{
  "positions": "learned",
  "init": "normal",
  "init_std_down": 0.00666,
  "optimizer": "adamw",
  "lr": 0.00132,
  "beta2": 0.99,
  "lr_head": 0.00392,
  "grad_clip": 1.0,
  "final_lr_fraction": 0.0,
  "doc_mask": true
}
Each number is 200 + 20 x the weight over its row's rms, rounded and kept within 0 to 999. Layers, rows and columns count from 0. The size before them is the row's rms in percent of the matrix's.

# up: layer 6 MLP up, 1024x256, rms 0.0534, rows 27-126, columns 32-63
# down: layer 6 MLP down (transposed), 1024x256, rms 0.0562, rows 27-126, columns 32-63
up27,109,207,182,220,165,200,207,214,185,199,215,181,197,194,219,214,229,163,224,196,195,196,191,233,225,217,191,198,195,165,204,208,184
down27,107,205,221,225,212,228,209,206,192,187,198,197,188,183,199,178,201,196,217,204,195,172,196,184,208,186,218,191,160,195,209,217,233
up28,094,223,212,207,195,224,212,191,195,196,160,208,194,225,176,198,209,183,196,176,202,194,209,202,192,221,216,208,177,219,192,188,188
down28,089,238,173,211,202,206,234,206,218,232,192,191,199,212,186,199,189,207,182,211,197,201,207,238,179,229,230,147,197,189,194,203,185
up29,111,199,203,238,178,225,201,186,239,200,194,191,224,201,198,210,176,173,198,190,221,225,192,236,189,183,189,184,171,188,182,250,204
down29,107,231,205,212,202,218,154,189,205,183,194,207,160,190,165,195,196,225,202,201,150,182,227,191,180,205,188,193,239,220,216,193,203
up30,122,194,160,209,205,221,230,203,238,191,228,209,191,202,221,189,250,194,196,177,203,243,219,184,226,217,178,198,179,162,211,223,203
down30,124,169,200,170,195,180,198,239,184,218,197,228,228,190,213,227,198,217,214,163,180,233,223,208,183,215,211,186,209,200,232,186,235
up31,114,208,207,207,176,209,214,199,182,173,215,183,188,192,253,204,194,191,162,197,226,214,216,228,159,225,203,183,187,173,172,223,183
down31,113,217,207,194,195,201,190,187,180,212,222,208,195,211,221,194,175,191,188,198,194,228,211,188,153,227,176,168,189,203,216,214,191
up32,121,184,209,183,226,204,204,218,218,175,202,164,174,208,187,178,200,158,186,168,180,169,178,214,208,215,186,218,193,209,188,214,179
down32,117,186,175,147,209,178,191,200,191,211,172,207,200,213,205,189,199,238,224,198,205,233,180,205,193,207,218,200,220,201,218,184,189
up33,106,191,215,169,212,206,230,220,186,163,239,188,208,195,217,179,242,176,220,169,201,175,206,222,204,165,190,218,204,200,195,221,175
down33,091,240,195,221,206,215,183,219,186,186,175,204,204,217,240,182,171,213,161,198,198,215,208,190,226,186,166,208,217,188,186,199,231
up34,100,177,189,176,228,207,187,203,219,165,233,186,193,191,221,238,232,172,171,209,231,199,180,220,223,214,207,200,209,182,165,235,217
down34,098,184,210,197,233,189,241,251,187,219,158,219,221,195,166,193,168,217,186,176,216,179,212,213,209,202,213,221,205,197,215,187,226
up35,127,215,149,150,207,245,185,218,185,178,191,160,145,193,201,250,215,214,199,180,187,182,214,210,201,193,168,193,183,178,182,211,214
down35,140,221,191,200,196,202,181,215,186,203,228,207,213,188,150,215,180,197,185,183,172,215,188,214,228,219,205,174,199,162,217,194,185
up36,089,235,205,224,214,194,220,230,229,177,195,204,184,184,229,208,207,189,187,210,210,212,206,209,185,196,176,191,181,214,183,215,213
down36,090,184,160,164,203,210,190,188,197,245,198,179,233,196,195,194,206,182,205,173,214,192,163,190,193,224,200,180,202,194,223,150,218
up37,075,213,227,204,205,202,193,160,174,180,192,217,198,194,196,225,202,201,239,183,207,206,213,199,200,189,211,207,174,179,210,196,208
down37,088,210,228,194,202,171,228,234,203,182,203,137,200,188,199,197,180,251,199,202,187,186,175,227,221,233,220,202,222,189,229,209,188
up38,118,185,211,194,203,205,219,215,203,210,166,192,231,223,200,245,189,216,191,210,191,186,199,203,215,195,229,208,158,188,212,227,182
down38,118,216,200,211,201,166,177,206,216,219,163,230,180,201,181,180,216,187,207,195,228,192,199,159,171,207,208,189,202,188,220,149,173
up39,104,239,187,205,197,228,265,220,204,188,169,195,221,184,184,244,207,172,194,225,195,221,196,196,169,214,207,174,190,192,162,209,195
down39,120,208,204,171,204,199,193,217,166,221,183,159,185,190,217,192,213,205,204,194,169,200,194,201,156,193,247,204,233,214,231,177,187
up40,100,187,167,178,168,172,231,200,252,201,199,213,201,205,195,227,211,183,206,184,187,198,191,217,214,204,220,203,192,229,194,217,216
down40,096,200,188,179,223,200,195,206,191,190,204,222,231,212,232,182,190,230,199,226,246,178,234,184,178,204,201,212,212,185,190,211,210
up41,116,194,203,238,180,233,205,176,178,181,142,193,190,210,244,253,212,156,195,200,204,191,163,194,194,222,209,197,180,195,217,226,183
down41,122,148,195,234,219,176,222,205,228,191,185,198,191,196,201,213,218,215,188,233,177,164,201,203,179,232,206,212,216,191,191,215,194
up42,118,179,200,205,235,224,239,203,207,197,180,201,204,216,194,221,219,160,193,167,169,239,228,214,202,166,188,222,187,205,192,224,208
down42,080,207,212,206,207,217,211,184,203,214,195,222,211,200,190,200,204,209,203,192,207,214,213,186,208,161,202,188,206,202,188,218,204
up43,079,226,206,200,238,211,201,188,201,198,165,211,177,241,194,212,215,197,211,158,182,207,173,201,206,203,204,183,188,208,175,186,197
down43,085,206,253,181,191,185,176,238,206,208,198,200,226,191,198,182,206,251,183,232,156,187,221,199,192,204,223,201,222,196,204,210,196
up44,087,201,189,224,198,205,241,161,205,187,214,200,186,183,223,228,197,149,154,207,207,193,175,167,201,175,189,194,173,223,215,210,216
down44,095,224,176,173,225,207,222,160,185,208,213,177,186,211,174,183,183,210,208,193,210,190,210,208,227,211,170,243,228,162,192,205,165
up45,095,191,195,214,199,179,192,180,219,193,198,180,189,225,189,220,223,167,229,171,213,229,254,158,162,243,194,229,175,193,220,197,178
down45,095,183,210,174,189,197,233,210,192,187,199,218,215,212,206,239,219,193,188,230,208,207,178,227,239,231,177,205,213,178,236,198,203
up46,130,206,158,189,226,216,204,212,202,192,237,193,202,175,233,200,237,206,230,200,175,179,212,215,188,233,198,228,175,199,206,191,192
down46,130,237,164,186,184,180,198,185,216,213,194,184,196,230,162,235,175,233,178,191,188,199,172,229,190,201,204,185,214,170,206,167,184
up47,097,194,167,200,200,236,182,200,193,184,203,163,205,204,233,197,234,190,197,187,197,197,189,223,157,204,183,223,189,188,166,232,208
down47,103,216,206,189,218,175,210,200,258,196,204,211,192,217,199,172,165,206,189,182,227,216,199,170,211,208,207,157,199,250,228,189,225
up48,125,232,188,200,169,183,170,220,171,176,179,159,202,164,212,210,200,221,221,201,211,242,183,212,182,213,173,209,184,166,188,191,198
down48,128,164,203,185,197,205,210,193,216,197,210,159,181,182,210,189,183,181,197,205,200,176,211,209,190,179,157,204,204,193,201,217,159
up49,102,194,160,209,184,182,210,169,244,173,207,196,219,158,227,213,211,207,183,227,205,205,189,215,187,207,226,192,163,202,183,207,202
down49,099,193,213,226,189,185,180,218,219,223,189,202,199,181,184,177,184,176,174,188,196,210,204,193,213,198,196,199,219,192,185,214,210
up50,096,240,202,211,210,196,232,184,207,173,190,197,220,212,221,221,196,207,184,154,198,181,214,232,213,206,189,224,208,200,201,174,170
down50,105,213,194,197,198,192,203,200,206,267,207,212,190,202,218,237,197,227,225,162,190,204,186,190,191,216,164,210,187,203,191,198,189
up51,105,227,214,188,210,174,241,235,220,185,241,188,203,191,202,184,196,212,185,168,194,198,217,211,175,199,190,261,198,190,175,195,183
down51,112,199,217,183,189,205,198,218,161,173,193,204,197,238,214,207,180,206,191,204,175,170,200,213,222,186,172,215,181,175,180,222,196
up52,107,223,209,201,202,170,229,196,203,191,229,172,172,216,216,167,199,200,173,174,212,176,189,226,205,207,199,229,220,181,173,202,194
down52,098,234,205,166,226,201,203,205,152,206,223,207,229,217,229,176,185,218,205,178,186,185,214,177,190,204,215,260,220,203,208,195,157
up53,109,185,191,173,227,215,189,183,182,172,212,227,202,180,185,202,214,180,208,201,170,192,227,188,201,206,234,235,172,193,179,190,180
down53,109,237,201,201,178,211,228,202,201,205,223,184,225,162,200,213,178,197,202,166,201,194,206,185,191,175,239,204,199,219,198,209,176
up54,091,254,169,231,178,240,191,177,218,185,201,205,158,214,198,222,208,180,211,189,184,201,223,214,194,195,235,194,180,237,196,209,200
down54,102,240,217,188,244,203,188,200,216,192,182,197,175,162,165,217,198,212,167,196,200,204,203,227,177,215,219,191,195,171,215,222,221
up55,093,214,208,205,210,215,219,178,216,200,216,187,190,212,189,210,204,193,188,177,167,194,187,215,189,216,229,178,192,198,171,191,211
down55,089,208,203,180,177,157,222,214,189,193,205,209,261,205,221,217,189,241,181,235,178,200,145,243,190,233,198,187,182,192,216,188,176
up56,091,197,178,229,216,193,168,216,226,199,197,176,186,203,170,177,163,178,204,194,163,236,200,182,200,231,202,213,197,219,198,184,200
down56,079,199,219,197,198,201,205,205,198,176,195,202,216,209,181,211,209,212,189,188,180,182,200,188,206,210,186,208,180,193,206,172,181
up57,101,184,218,199,191,226,225,205,211,185,181,182,180,209,218,253,262,180,176,193,187,209,197,219,212,201,159,204,161,172,168,240,222
down57,076,193,186,174,195,203,187,192,191,229,203,203,182,198,194,215,230,199,207,182,199,219,178,194,201,182,221,199,172,203,191,205,206
up58,085,181,167,191,188,183,221,244,243,196,217,209,211,190,231,209,195,199,178,208,202,167,213,196,189,196,217,207,208,192,163,221,205
down58,091,190,186,187,198,169,197,214,196,240,175,208,176,175,171,185,180,215,217,193,185,207,212,182,205,209,206,232,198,188,213,186,204
up59,115,202,199,216,213,226,203,188,178,170,173,213,146,216,239,243,229,171,182,194,165,241,187,228,213,191,205,168,209,242,170,218,211
down59,087,181,219,182,203,210,176,191,177,210,201,183,169,217,206,167,215,186,208,173,199,213,189,214,230,227,182,176,176,224,186,185,206
up60,106,192,217,202,196,208,236,197,203,192,194,187,190,246,223,208,210,177,171,191,150,212,198,204,200,192,179,189,218,223,176,189,177
down60,092,176,183,181,180,179,182,184,198,206,225,194,224,190,223,208,215,194,214,199,168,184,189,172,192,178,195,201,205,205,231,202,141
up61,080,200,182,219,171,223,194,180,198,187,165,204,197,235,193,214,197,195,219,163,178,230,243,176,219,217,218,174,189,230,178,174,189
down61,088,189,195,228,221,209,214,215,204,201,235,218,226,208,193,210,247,210,198,223,183,197,185,197,193,212,238,218,227,208,241,193,181
up62,092,184,177,194,182,208,174,198,214,180,245,222,185,180,228,222,215,211,219,169,173,211,196,180,212,233,207,224,166,176,214,212,198
down62,090,219,194,184,209,190,213,182,206,204,200,188,234,179,238,206,172,214,140,220,219,188,192,224,173,180,153,213,189,195,216,183,191
up63,086,217,171,197,215,239,233,189,206,183,226,176,197,158,228,234,207,164,210,194,200,229,218,200,191,173,190,227,190,212,164,210,219
down63,070,204,192,227,218,194,204,193,203,229,211,210,214,223,206,186,206,206,177,190,200,205,210,202,217,195,191,204,226,207,223,197,206
up64,088,180,195,174,219,163,226,209,218,186,213,187,193,177,197,231,186,201,188,229,207,191,208,200,181,203,189,236,205,189,164,196,192
down64,084,236,218,203,182,220,186,223,179,211,216,192,193,185,171,219,200,188,220,169,174,188,174,199,217,217,215,206,185,164,217,160,178
up65,075,186,189,175,189,220,199,164,248,166,201,207,190,177,196,204,224,179,156,219,175,197,225,229,162,207,194,193,200,182,179,175,241
down65,088,247,189,249,190,178,199,205,173,216,254,196,210,188,211,179,204,212,214,247,191,222,211,173,209,206,198,213,226,197,221,181,190
up66,096,216,195,211,213,219,203,183,236,203,217,194,193,211,188,221,199,209,192,193,196,227,221,241,219,209,185,195,203,226,154,223,219
down66,093,211,206,179,177,180,191,208,183,212,173,196,211,207,174,200,211,197,213,183,183,215,190,197,213,181,219,205,175,193,197,189,159
up67,099,189,185,224,197,195,195,228,228,187,218,207,178,183,179,224,212,216,159,191,176,210,252,190,216,217,203,170,191,184,193,205,208
down67,094,219,159,193,182,217,173,206,197,210,200,165,200,187,207,180,194,190,210,196,193,223,219,193,167,186,225,171,217,198,200,186,189
up68,104,221,181,178,215,203,203,218,180,186,207,208,249,208,207,197,189,233,214,210,225,213,215,200,208,243,189,191,174,197,192,186,182
down68,104,196,204,224,214,204,149,188,196,188,184,190,192,170,194,200,229,189,205,196,193,199,210,171,182,178,192,202,207,206,168,197,189
up69,097,211,202,198,195,193,196,231,227,203,181,228,217,206,189,217,217,226,227,208,239,222,196,204,188,199,225,222,171,229,176,189,198
down69,098,197,192,217,216,202,154,177,236,213,216,186,191,197,212,198,216,222,195,188,160,192,221,217,206,211,197,167,211,201,244,186,167
up70,117,212,203,228,194,215,203,197,237,201,164,198,197,217,214,242,223,168,193,173,175,205,214,202,175,196,203,218,207,216,196,231,189
down70,104,180,212,191,188,206,202,167,231,214,208,193,203,215,221,181,215,208,223,208,195,200,185,195,200,155,186,204,210,228,195,204,190
up71,114,188,187,171,215,193,218,200,205,174,183,199,188,221,185,231,179,175,195,206,228,212,193,196,182,220,202,228,200,191,196,193,189
down71,105,185,151,201,233,201,188,215,197,214,188,187,188,168,213,180,213,221,182,204,169,202,216,179,213,198,205,186,218,237,202,133,251
up72,082,207,182,227,230,234,251,197,212,188,168,200,190,210,206,222,212,181,221,150,224,224,189,164,178,194,208,193,193,221,183,210,195
down72,092,229,191,143,181,199,191,204,205,197,216,197,228,193,206,177,189,235,193,217,193,186,203,220,225,199,214,192,182,224,198,220,207
up73,099,200,185,235,185,225,205,164,233,200,207,185,183,223,211,206,194,177,181,144,212,204,214,180,166,217,201,217,177,218,175,204,179
down73,082,175,218,235,190,198,202,207,209,204,195,262,185,206,194,175,194,204,231,203,163,208,195,216,215,181,233,185,191,176,212,220,210
up74,076,202,189,172,187,206,188,144,202,196,172,199,195,243,187,206,193,159,149,208,203,208,226,202,203,201,194,193,182,211,186,183,210
down74,092,168,200,195,179,191,190,205,207,226,224,165,198,213,183,188,191,207,209,261,173,225,173,210,218,211,236,187,234,187,207,206,205
up75,087,199,203,190,211,186,196,189,191,191,188,197,196,151,204,205,184,220,236,220,195,206,222,180,198,201,175,203,197,214,213,203,184
down75,077,194,182,205,196,250,191,203,212,201,202,209,222,212,180,216,219,212,217,176,198,208,191,199,183,226,174,185,214,159,196,204,193
up76,120,186,172,253,197,192,218,206,191,197,172,188,201,206,193,216,226,214,218,187,190,191,200,204,182,220,184,229,164,168,189,218,192
down76,106,217,211,216,232,182,217,211,223,227,193,202,174,184,157,178,194,203,228,186,192,197,202,192,152,178,212,213,131,227,216,199,230
up77,077,170,198,157,208,189,219,177,228,160,165,188,183,204,240,201,223,170,180,189,200,203,208,212,229,183,210,207,214,207,189,191,193
down77,084,174,204,191,216,190,203,232,187,227,194,181,206,220,204,187,193,237,209,225,208,213,252,188,208,183,254,246,183,177,181,216,198
up78,111,251,183,196,180,218,205,185,203,180,173,192,191,197,186,232,221,137,165,176,186,185,214,187,176,199,221,230,195,203,167,205,194
down78,127,166,209,211,202,237,140,203,201,230,203,186,191,219,226,177,206,187,184,186,245,213,209,199,201,218,184,214,185,220,211,199,214
up79,114,215,180,222,209,226,181,204,208,188,215,186,200,181,215,186,196,226,228,220,185,240,194,226,191,189,201,216,203,205,177,214,212
down79,114,216,198,202,180,179,141,212,195,182,201,214,187,219,183,172,213,212,200,194,198,152,200,184,207,203,210,216,194,239,183,188,202
up80,099,197,199,172,224,185,205,229,207,178,202,190,185,181,213,190,234,194,161,224,220,182,208,228,197,207,176,214,175,181,198,211,205
down80,094,185,174,176,201,169,202,187,178,205,186,204,165,219,201,198,191,198,232,208,206,205,183,198,168,199,234,211,210,226,209,224,181
up81,103,209,212,208,232,228,197,242,158,180,158,207,196,196,235,226,224,189,219,168,192,205,171,214,177,193,202,237,203,221,191,202,184
down81,110,181,205,239,236,166,195,211,217,190,188,212,212,211,195,173,206,186,170,183,211,208,235,203,174,234,177,179,171,191,235,224,223
up82,098,231,206,228,196,225,224,238,236,179,209,172,227,220,189,203,225,214,190,184,175,231,198,190,198,219,212,195,173,257,203,222,195
down82,107,171,192,191,204,183,219,185,208,199,203,215,172,222,201,178,212,236,177,187,214,138,213,191,180,166,185,211,234,220,180,210,220
up83,088,176,194,173,249,194,252,195,220,193,171,194,202,205,191,236,203,210,151,186,198,221,219,223,202,177,174,235,200,196,206,200,193
down83,073,222,203,195,200,233,195,194,214,225,202,242,228,222,208,215,174,200,224,200,222,187,215,213,207,169,216,190,222,206,203,210,182
up84,095,196,231,191,201,209,163,239,263,199,160,196,221,177,169,215,188,217,198,196,208,199,170,191,188,225,225,176,193,198,208,177,219
down84,098,182,202,159,221,222,229,202,181,221,202,198,210,155,179,178,216,218,160,234,203,192,200,195,193,178,197,221,231,212,208,184,194
up85,095,204,230,215,177,237,260,207,177,172,217,217,206,204,228,228,227,197,217,178,184,209,190,181,194,201,218,205,193,201,205,208,174
down85,095,215,212,201,267,199,195,236,205,196,184,210,232,169,225,207,178,189,222,178,209,199,218,200,203,233,187,241,180,197,217,173,218
up86,130,175,214,172,207,202,192,242,211,199,174,182,187,184,261,209,206,203,206,159,211,188,198,212,171,231,202,223,180,158,185,219,237
down86,136,197,162,163,197,204,244,193,196,201,207,208,197,171,228,189,211,201,183,172,193,177,174,217,193,211,204,195,220,197,194,218,226
up87,073,235,188,170,207,202,201,185,194,217,203,218,174,193,226,180,218,188,170,195,212,189,187,219,179,175,178,230,179,198,202,191,188
down87,091,220,197,238,218,181,197,202,201,212,204,165,212,190,170,184,222,235,220,233,208,181,200,188,207,226,223,211,211,180,242,194,183
up88,097,239,182,200,173,210,199,189,199,203,192,212,170,217,201,186,200,197,192,182,204,213,218,192,189,217,205,167,170,176,224,218,196
down88,100,216,190,230,249,179,186,209,218,198,220,215,210,178,206,187,232,196,195,258,165,216,183,186,204,186,202,191,197,212,177,211,188
up89,076,184,206,222,216,228,211,213,199,181,202,210,186,233,216,215,235,196,262,155,221,215,179,177,196,185,175,188,204,212,187,213,164
down89,088,213,216,236,205,189,201,228,180,221,203,235,212,177,168,188,189,207,227,209,193,171,193,176,190,217,243,214,212,174,225,208,181
up90,093,195,188,168,206,224,206,206,198,198,197,197,218,173,216,221,209,170,203,187,190,226,169,212,204,195,177,244,190,177,167,211,179
down90,103,184,207,229,204,207,206,215,219,210,180,200,216,197,219,169,224,213,241,224,208,196,211,194,214,182,172,199,186,198,234,190,199
up91,080,174,192,192,187,197,221,182,227,171,173,222,208,221,209,204,210,196,177,199,206,202,183,216,205,221,196,190,204,202,197,188,224
down91,079,172,216,218,186,177,200,201,204,210,195,177,215,174,174,207,165,219,205,230,184,185,213,190,173,190,227,208,198,163,227,202,249
up92,091,187,163,189,217,221,224,212,211,199,190,190,174,209,236,228,205,200,172,204,175,208,161,211,194,175,232,210,199,197,193,230,240
down92,081,203,218,210,193,231,193,204,191,196,194,189,230,182,208,178,206,198,197,192,242,170,227,198,213,176,203,222,211,206,211,190,208
up93,077,195,173,182,194,200,203,205,228,180,198,211,186,192,206,183,241,187,177,207,235,212,173,199,162,196,197,222,190,172,199,204,221
down93,092,210,218,209,209,181,186,248,195,205,219,214,203,175,199,187,175,228,210,249,208,172,200,203,185,215,264,188,245,183,231,179,202
up94,114,244,228,204,187,218,191,217,192,182,168,221,193,181,259,203,204,166,183,211,194,185,203,203,206,197,202,222,179,188,207,233,207
down94,099,201,190,206,200,200,179,198,209,239,199,181,178,208,188,189,219,180,219,159,194,184,212,190,207,194,164,196,237,203,192,256,204
up95,089,226,206,189,195,209,196,219,208,185,214,184,237,189,184,200,199,187,174,187,209,214,243,217,177,212,189,176,202,189,196,206,185
down95,100,191,194,199,209,217,180,182,202,171,168,212,186,190,204,188,184,198,211,247,242,172,170,197,213,219,208,197,235,177,182,196,208
up96,078,187,211,153,176,199,179,234,202,173,200,177,189,183,206,185,207,209,208,205,198,212,232,188,169,199,210,214,180,204,194,199,185
down96,088,203,207,231,190,194,163,226,171,183,211,211,210,216,193,192,191,220,185,223,234,182,212,201,186,205,223,185,213,180,223,214,217
up97,116,213,157,195,216,202,199,197,187,170,185,197,223,181,207,241,211,215,199,195,210,184,208,208,195,202,232,201,166,198,193,198,216
down97,110,172,214,193,175,190,203,212,233,210,190,206,188,227,208,186,228,190,222,194,221,176,201,188,216,175,213,213,186,203,202,217,225
up98,079,190,191,213,208,197,226,186,191,177,185,200,180,181,221,220,211,168,179,196,187,212,180,184,235,192,260,193,201,180,183,204,187
down98,075,192,207,195,210,205,185,188,231,246,183,243,182,199,189,180,159,204,225,241,225,195,190,227,216,171,186,249,210,198,214,232,226
up99,114,194,229,192,199,211,178,214,169,184,180,194,198,228,188,189,213,196,219,174,223,204,214,214,193,220,164,205,212,158,218,212,166
down99,111,157,235,197,227,181,170,176,183,214,213,202,236,209,190,181,181,197,200,184,228,200,176,221,202,196,191,194,235,170,206,188,205
up100,119,189,187,218,214,201,183,185,209,210,187,216,219,184,200,222,195,182,182,208,174,207,203,194,203,216,196,204,189,190,211,223,208
down100,118,193,241,219,247,210,232,223,214,215,189,230,185,198,228,205,180,216,195,239,201,230,189,226,195,215,201,214,175,185,209,222,212
up101,099,200,196,215,241,223,201,235,197,189,184,196,176,207,237,204,192,198,201,193,195,194,225,198,192,181,204,172,186,212,165,214,200
down101,075,177,170,205,203,208,191,202,180,213,163,189,207,210,209,216,252,203,223,197,178,201,228,198,199,165,200,196,214,220,202,192,222
up102,105,194,175,243,176,226,192,208,184,193,238,196,201,211,193,196,177,193,195,187,191,231,231,203,191,199,209,167,190,190,194,218,189
down102,111,210,191,189,202,187,215,184,228,205,198,243,227,158,223,174,199,220,163,197,182,195,218,231,232,177,191,205,180,203,179,222,247
up103,107,203,184,202,204,213,203,189,195,201,192,199,178,211,200,220,192,186,230,160,174,218,194,190,206,185,194,231,185,202,162,180,181
down103,103,216,188,187,227,210,161,215,207,181,195,204,239,193,225,196,204,208,185,203,196,212,184,230,177,260,186,188,189,191,197,172,187
up104,094,204,197,174,223,232,174,180,227,212,190,193,201,189,204,207,194,178,194,199,172,226,211,208,200,194,172,219,166,230,174,181,225
down104,096,218,197,213,185,251,221,195,217,191,174,198,200,207,205,219,208,195,216,222,196,196,199,177,213,203,179,176,200,229,182,190,211
up105,082,168,161,213,169,225,252,191,212,190,198,188,191,192,190,187,209,195,190,216,206,216,219,196,155,188,178,198,207,192,179,194,217
down105,095,224,213,216,221,171,137,195,207,206,215,216,186,173,183,212,225,252,218,216,187,220,195,200,182,193,202,198,212,212,206,174,190
up106,113,206,179,186,176,238,163,205,219,200,248,183,191,199,227,211,205,180,201,175,192,205,237,218,189,215,216,238,201,190,221,180,183
down106,096,197,186,187,228,203,210,204,186,199,212,204,181,191,208,230,177,175,207,243,206,222,201,231,180,199,191,208,220,188,220,223,198
up107,109,213,200,214,214,185,227,200,234,197,159,193,197,186,201,202,225,170,200,197,197,247,203,198,203,215,203,198,181,213,187,210,193
down107,098,181,206,184,228,198,195,194,191,208,200,193,187,205,175,228,205,181,207,222,177,210,192,207,200,153,209,239,170,207,168,165,221
up108,094,200,183,172,203,212,187,204,170,177,227,209,201,199,199,222,213,224,182,190,208,209,194,190,178,251,173,185,199,212,177,189,209
down108,089,180,185,199,230,191,222,177,206,188,177,202,202,217,212,196,200,210,175,181,208,211,181,215,214,200,182,199,211,193,163,205,191
up109,079,202,199,188,212,194,196,203,208,207,197,210,196,209,179,205,201,173,217,156,205,227,224,154,193,198,200,198,195,235,185,205,226
down109,083,192,196,233,185,205,198,196,207,192,188,227,204,191,217,220,227,215,196,226,194,166,190,228,183,186,213,222,203,173,214,200,194
up110,106,244,212,191,194,225,214,237,189,193,161,194,212,217,197,235,207,191,210,185,213,200,197,193,178,215,205,219,161,200,173,199,185
down110,100,179,201,181,228,226,189,198,216,205,171,217,201,199,224,191,205,185,209,204,196,226,215,199,195,215,194,215,204,194,199,237,187
up111,104,204,182,228,189,210,204,195,227,195,192,176,202,191,220,165,196,170,176,218,197,207,189,197,164,205,222,202,194,169,178,222,183
down111,110,213,224,223,210,205,180,203,193,206,172,187,239,183,187,236,207,222,230,214,242,200,198,213,183,213,197,191,206,194,191,211,209
up112,097,193,197,195,226,234,191,179,215,187,207,193,192,209,193,226,190,185,188,217,190,181,182,228,192,192,221,207,191,189,198,179,187
down112,094,177,210,221,198,201,146,230,192,218,225,206,210,204,233,212,201,182,204,201,186,205,218,215,210,181,191,200,188,219,218,163,195
up113,087,190,189,196,194,196,221,173,220,177,218,192,182,186,237,218,213,209,206,187,195,229,213,184,195,215,231,199,185,208,201,155,191
down113,092,217,202,189,228,210,205,213,158,211,168,247,216,235,201,197,186,217,162,205,223,169,158,190,207,221,170,215,190,216,195,179,206
up114,117,201,229,237,220,203,186,212,194,189,180,207,198,200,215,228,220,176,179,166,213,192,171,221,177,188,190,211,184,188,180,207,196
down114,089,204,219,178,217,234,193,202,169,188,229,243,196,196,194,202,205,179,190,195,215,213,171,232,221,228,215,188,201,178,191,190,217
up115,118,181,165,233,172,204,173,180,206,189,220,185,189,214,218,173,190,178,213,179,202,189,236,200,178,214,228,216,168,196,194,203,167
down115,106,163,221,230,173,223,182,205,183,235,160,161,206,179,252,196,207,187,172,176,221,231,198,239,218,198,201,192,199,191,221,165,194
up116,101,183,172,178,222,180,205,175,184,222,200,195,206,194,180,186,196,192,179,198,200,204,184,186,200,211,193,218,170,169,161,228,179
down116,101,174,192,195,187,212,195,211,178,205,176,178,190,235,185,179,211,175,144,191,194,211,250,170,185,182,238,226,195,197,195,207,202
up117,114,193,176,188,210,233,232,187,221,179,174,198,185,210,201,234,201,177,180,191,179,222,234,205,215,204,178,206,200,207,193,211,176
down117,127,156,213,180,175,200,173,209,185,177,227,203,222,202,221,173,221,200,191,186,176,205,202,199,214,202,202,208,202,200,194,196,196
up118,083,220,192,174,232,223,210,208,202,191,212,210,205,211,187,218,237,219,204,184,213,233,218,198,148,198,205,220,198,221,187,171,213
down118,085,212,201,215,176,205,188,166,194,188,179,216,204,204,197,198,215,191,173,224,215,149,204,183,215,205,155,200,202,215,188,188,188
up119,101,241,201,176,182,202,224,214,207,172,191,188,205,187,218,191,213,177,177,176,175,211,208,187,198,220,225,235,172,224,185,219,193
down119,107,188,210,198,216,198,182,190,212,228,167,227,229,221,225,223,207,221,197,184,205,180,199,186,213,205,244,237,231,185,190,214,233
up120,104,196,193,199,196,259,203,195,221,177,183,176,210,186,213,235,217,176,229,183,202,224,167,187,202,205,208,192,204,193,195,242,181
down120,112,249,178,186,166,183,203,221,208,205,224,194,170,218,154,182,184,221,189,169,208,190,220,201,199,179,214,153,229,203,212,186,183
up121,086,210,195,227,190,204,203,229,217,197,193,193,198,209,206,211,201,211,206,171,184,178,204,181,164,201,239,197,185,203,191,200,190
down121,093,160,208,189,182,200,236,162,171,210,191,192,238,215,189,219,184,208,191,223,233,179,186,246,209,212,159,203,199,195,196,206,240
up122,072,188,211,208,211,166,216,202,206,181,156,214,189,228,233,208,177,182,195,198,193,187,184,215,156,179,209,196,199,199,203,193,214
down122,086,239,202,227,199,183,193,213,209,204,189,187,204,227,199,194,197,223,182,214,202,191,197,188,230,217,206,213,233,194,214,183,178
up123,103,228,202,234,185,190,191,198,205,193,210,204,177,271,222,192,223,193,212,187,199,203,206,221,227,212,187,173,179,247,197,203,204
down123,110,206,206,203,212,181,249,202,180,207,153,226,203,204,189,179,225,160,185,233,210,187,206,219,209,198,226,208,233,164,161,180,196
up124,096,196,196,191,205,206,216,220,198,150,178,188,203,203,253,186,208,207,169,183,203,200,193,205,217,162,213,202,195,221,203,140,169
down124,104,206,207,209,200,163,195,210,184,212,195,224,220,178,190,179,199,189,206,182,202,204,195,237,226,207,239,219,184,176,191,182,204
up125,082,223,240,221,191,225,195,212,195,221,207,191,219,219,189,228,198,177,230,183,213,218,229,187,181,204,178,173,198,236,184,199,205
down125,085,201,174,241,205,191,235,203,176,167,193,200,211,196,180,227,170,237,230,202,175,190,200,194,211,209,187,206,214,195,190,189,182
up126,109,203,212,221,196,224,205,239,207,175,179,204,178,239,213,167,200,208,164,194,165,200,187,202,185,242,198,197,206,201,189,216,189
down126,112,217,199,218,228,156,192,160,199,187,213,190,173,215,190,208,182,223,172,198,176,191,175,208,202,234,207,207,176,210,192,193,178